config.yaml
n_layer: 9
d_model: 512
n_head: 8
n_kv_head: 8
head_dim: 64
d_mlp: 768
vocab_size: 11576
activation: "swiglu"
norm: "rmsnorm"
norm_place: "pre"
norm_eps: 1e-06
positions: "rope"
rope_base: 500000.0
rope_fraction: 1.0
qk_norm: false
attn_scale: 0.125
bias: "none"
tie_embeddings: false
parallel_block: false
init: "normal"
init_std_qkv: 0.0278
init_std_o: 0.00656
init_std_up: 0.0278
init_std_down: 0.00656
optimizer: "muon_variant"
lr: 0.011
lr_mult_o: 4.0
beta1: 0.9
lr_head: 0.00473
grad_clip: 0.5
warmup_steps: 200
schedule: "wsd"
decay_fraction: 0.75
decay_shape: "linear"
final_lr_fraction: 0.1
batch_tokens: 32768
seq_len: 1024
doc_mask: true
train_tokens: 431800000
steps: 13178
dataset: "wikipedia_en"
Each number is 128 + 32 x the weight over the matrix's rms, rounded and kept within 0 to 255. Layers, rows and columns count from 0.

# layer 6 MLP up, 768x512, rms 0.121, rows 289-291, columns 0-255
[[ 91  90 148  96 149 130 163 162 137 108 154 127 129 159 118 111 114 154 130 115 126 134 178 124 176 136 114 149 130 110  97 160  56 108 178 123 132 126  75 116 140 100 116 128 129 147  88  73 101 115 107 133 148  89 120 155 143 143  92 154 168 131 165 157 137 144 161 179 136 109  81 102 140 131  97 141  92 141 140 176 129 106  97 113  71 111 143  35 117  83 122  58 138  99 113  90 141 128 171 144 125  97 104 104 143 163 168 126 156 220 148 108 137 101 115 105  66 147 120 144 127 142 124 121 115 134 165 170 118 166 129 111 100 158 126 148  78 136 154 138 185 198 103 104 136 141 168 171 166 169 141 164  99 129 137 112 162 122 114 126 218 110 152 107 117 144 196  91 129 167 133 122 118 117 155 123 143 107 173 117 210 146 149 117 132 122 114 144  68 151 174 106 166 118 139 119 112 165 167 147 100  94 118 123 138 117 102 163 152 187  75 124  99 107 156 101 154 160 156 138 116 132 121 176 191 121 148 129 107 112  69 170 138 132 142 124 139 178 112 134 145  81 133  64 131 176 136 160 140  97  82  85 101 105 172  97]
 [180 122 153 109 133 123  95 105 101 109 106 148 134 193 129 111  95 119 148 138 139 136 162 124 187  87 149 138  71 113 101 162 130  95 106 134 169  98 141 141 159 160 111 156 111 115 109 164 133 127 136 207 132 127 164 153 140 177 104 110 211 156 122 219  97  79 133 198 105 127 109 164 122 148 161 160 157 127 172 165 133 135  64  90 116 123 108 165 130 120 172 128 108  53 115 123 158 174 159 119  79 140 126 132 181 127 122 155 145 117 121  97 127 150 152 126  96  94 105  81 121 158  77 124 138  64 155 119 161 138 105 120 141  95 147 148 145 142 107 196 157 184 204 122 123  99 131 110  31 109 103 145 132 118 151 120 126 135 171 168 109 151 134 163  58 120 136  89 133 164 116 123  90 220 175 143  78  53 105 135 144 117 117 147 152 147 125 153 165 157 133 144 135 103 130 166 114  35 127 150 113 128 164  95 164  99 179  74 122 154 141 187 169 118 172  73 111 144 170  65 123 144 160 126 171  95 132 135 199 147 174 195 160  97 143 106  94 101 173 174 178 177 117 128 162 140 126 132 133 193 109 119 100 158 157 108]
 [165 112 124  87 101 106  90 138 115 163 185 163 108  78 185 106 189 138 104 110 128 103 168 172 134 199 132 154 123 143 129 119 126  78 170 133 109 128 151  83 113 136 150 129 100 114 155 158 148 110  72 137 182 113 139  84 140 103 121 105  91  74 163 139  84 127  67 174 153  85 113 114  90 178 110 135  76  79 142  94 199 132 128 130 128 111 134 124 148 160 156 165 135  83  98 154 119 106 154 111 125 190 132 108  92 175 109 125 137 113 165  98 112 166 130  69 135 124  97 158 116 148 106 114 173  75 103 144 128 169 102  98 140 154  70 152 100 119  81 212 120 134 127 142 122 128 148 149 109 133 114 125 112 160  75 160 156 154 141 132 135  94 128 154  70 148  87 150 143 132 172 125 190  99 134 124 115 159 108 108 162 165 133 151  81 126 134 150 140 117  74 163 145 138 107 108 149 189 160  75 125 137 110 159 144 123 137 109 125 111 174 171 199  86 176 119 151 104  91 134 139 126 100 151 136 122 141 123 140 174 131  22  92 120 123 132 170  94  97 127 145 164 135 184 106 138 110 107 125 176 171  95  69  80 118 128]]
# layer 6 MLP down (transposed), 768x512, rms 0.0913, rows 289-291, columns 0-255
[[145 130 119  87 162 114 158  97 139 141 167 125 131 150 156  58 153  57 107 120 164 166 163 123 168 129  64 109 157 137 136  64 170 147 132 127 135 102  55 175 182 176 150 101 136  64  87 154 127 151 176 127  74 168 140 148 147 179 151 101 142 122 139 155  85 158  95 120  98 197 117 181 146 145 118 152 154  88 120 110  70 138 109 153  83 133 167 116 164  82 101 115 195 141 157 184 138 169 131 116 104 141 176  73 165 152 194 183 144 156  63 134 138 136 107 132 130 160 209 126 150  87 125 173 168 149 130 111 142 158  84 128 147  65  64 163 166 154 116 138 124 134  75 179  83 114 130  58 131  90 117 151  63 122 101  96 158 123 145 104 136 104 144  73 106  94 148 162 146 186  47 120 180  76 131 160 151 153 117 161 153 166 125 138 132 170 166 161 107 118 103 153 131 112 135 118 132 162  97 133 130 117 127 166 163 154 122 113 141 180 108  99 164 100 173   0 181 178 109  93 103 189 135  69 130 133 183 162 122 145 128 112 183 113  96 144 146 144 202 119 126  88  79 153  83 122 147 155 143  65 100  36 131  73 120  70]
 [ 89  94  91 181 125 182 129 144 168 154 110 140  97 156 110 129  80 174 118 180  85 107 132 113 165 202 134  94  76 118  53  83 216 113 129 108 125 131  95 115 141 124 143  96 127  93 122 110  76 174 185 195 229 127 162 195 108 195 104 105 174 112  97 168  76 106 138 155 120 131  87  99  69  80 139 126 183 124 139 132 100 157  99  41 187  91 110 163 168 122 160 130 148  78 102  96 130 121 155 149 152 101 135 174 110  99 108 104 170  78 149 153 150 147 127 141 135 124 160  97  83 146 140 125  99 114 121 154 158  69  84  81 139 121 126 169 108 186 121 153 125  95 177 228  96 121 124 140 133 172 131  62 145 147 136 133 106 125  90 123 106 137 161  75 118 203  96 153 203 130 117 155  97 150 112 137 129  97  84  85 160 158  91 153 142 137  90 185 119 111 122 132 136 103 147 189 153 118 146 116 123 152 141 178  99 157 176 130  89 122 115 111 129 137 148 152  93 145 158 111 153 169 159 114 150 108 107 173 220 153 137 103 180 103 108  99 161 144 162 123 114 185 145 140  86  78 161 108  98 146 158 104 123 190 125 117]
 [194 112  98 143 191 165 154 154 133 142 160 158 129  90  54 130  91  89 142 177 184 166 121 118 140 144  97 105  90 138 119 129 112  89  98 213 123  81 123 106 130 143 117  87 143 123  88 128 125 136 171 198 150 127 120 110 113 111 123 165  92 118 179 191 106 156  75 129 129 151 149 105 154  48 142 126 120 104 126  98 101 185  95 110 168 138 197 127 102 135 133 136 123 101 115 137 158 127  74 119 102 124 136 196  95 130 156 134 124 129 142 139 180 116  96  75  85 129 114 130 126 101 140 139 159 158 164  54  66 115 136 159 177 100 166 130  95 123 111 105  94 135 112  92 166 179 114  94 151 140 149 139 100 133  50 121 126 140 103 186 104  97 143 101 142 127 141 117 116 102 123 180  79 113 121 135  82  95 161 166  95  96 137 157 113 157 148 214 140 163 142 137 122 130 105  86 128 189 142  95 152 106 117 196 105 113 143 114 179 125 170 118 134 103 108  63 190  96 143 101 103 168 153  68 135 162 128 145 170 196 137 163  79  95 159 149 129 175 109 116 151  98 168 122  83 125  81 118 128 171 119  91 137 139  86 122]]
# layer 6 MLP gate, 768x512, rms 0.111, rows 290-291, columns 0-255
[[133 144 115 136 144 138 138 167 135 142 134 139 152  92 141 176 153  40 137 151 137 148 151 135 115 146 114 128 167  92 163 116 100 138 158 117 163 143 100 121 151 146 143 109  91 139 168 190 122 146 106  73 127 143 131 161 114 129 145 124 132 143 148  51 123 140 143 147 190 161 162 134 163 153 100  77 132 163 175 141 169 116 112 191  79 112 174 134 158 102 176 106 117 212 143  94 152 144 116  96 170 132 110 100 127 152  87 129 145 178 157 132  31  65 170 124  66  48 116 162 136  51 134 110 109 105 104  73 106 126 138 117 139 170  98 113  89  56  85 127 170  90 123 111 116 111 126 153 143 161 144 177 111 100  40 135 158 152 137 143  99 154 102 102 143 140  91 147 129 118 159  93  92 121  59 137 156 139 110 103 118  80 170 118  98 138 147 135 125 161  76  80 115 156 124 141 130 125 144  94 125 130 103 162 138  79  84 121 122 130  98  94 146 180 112 157 162 170  78  98 177 133  58 164 114 109  70 160 121  86 102  66 133  85 151 123 154 104  75 136 154 194 143 101 111 148  75 130 117 114 132 148 190 119 115 118]
 [201 115  82 154  81  76 102 128 149 132 116 141 146 141  77 170 135  94  85 134 206 139  80 145 119 127 145 163 136 129  92 130 150 101  92 152 154 136  77 103  90 111  58 139 174 173 107 139 119 131 115 144 140 154 155  87 120 125 113 128 151 136  88  82 136 145 106 142 108 105 190 120 114  94 147 132  89 105 167 148 145 152  65 115 126 102 126  73 116  86 134 127 134 116 104  79 159 145 151 161  90  97 111 136 119 148 145 110 156 100 139 135  98 161 103 104 153 140 138 170 150 121  72 152 143 150 107 143 141 113 108 120 136 141 107 100 143 146 118 142 133  99 141 130 126 150 117 102  91 129 149 136 188 101 166 170 124 135 134 169 132 129 160 146 147 138 166  60  55 185 138 106  84 148  83 133 114 105 110 200 140 105 161 121 166  81 122 109 134 140 119  99 166 118 110 120 113 173 118 134 138  49 113 136  88 118 159 115 101 137 166 160 151 137 194 114 137 144  85 118  96 133 130  92 105 173 132  66 136 159  91 113  83 134 165 118 175  55  98  75 168 180 109 144 123 135 102 107 145 112 182 104 169 110 141  98]]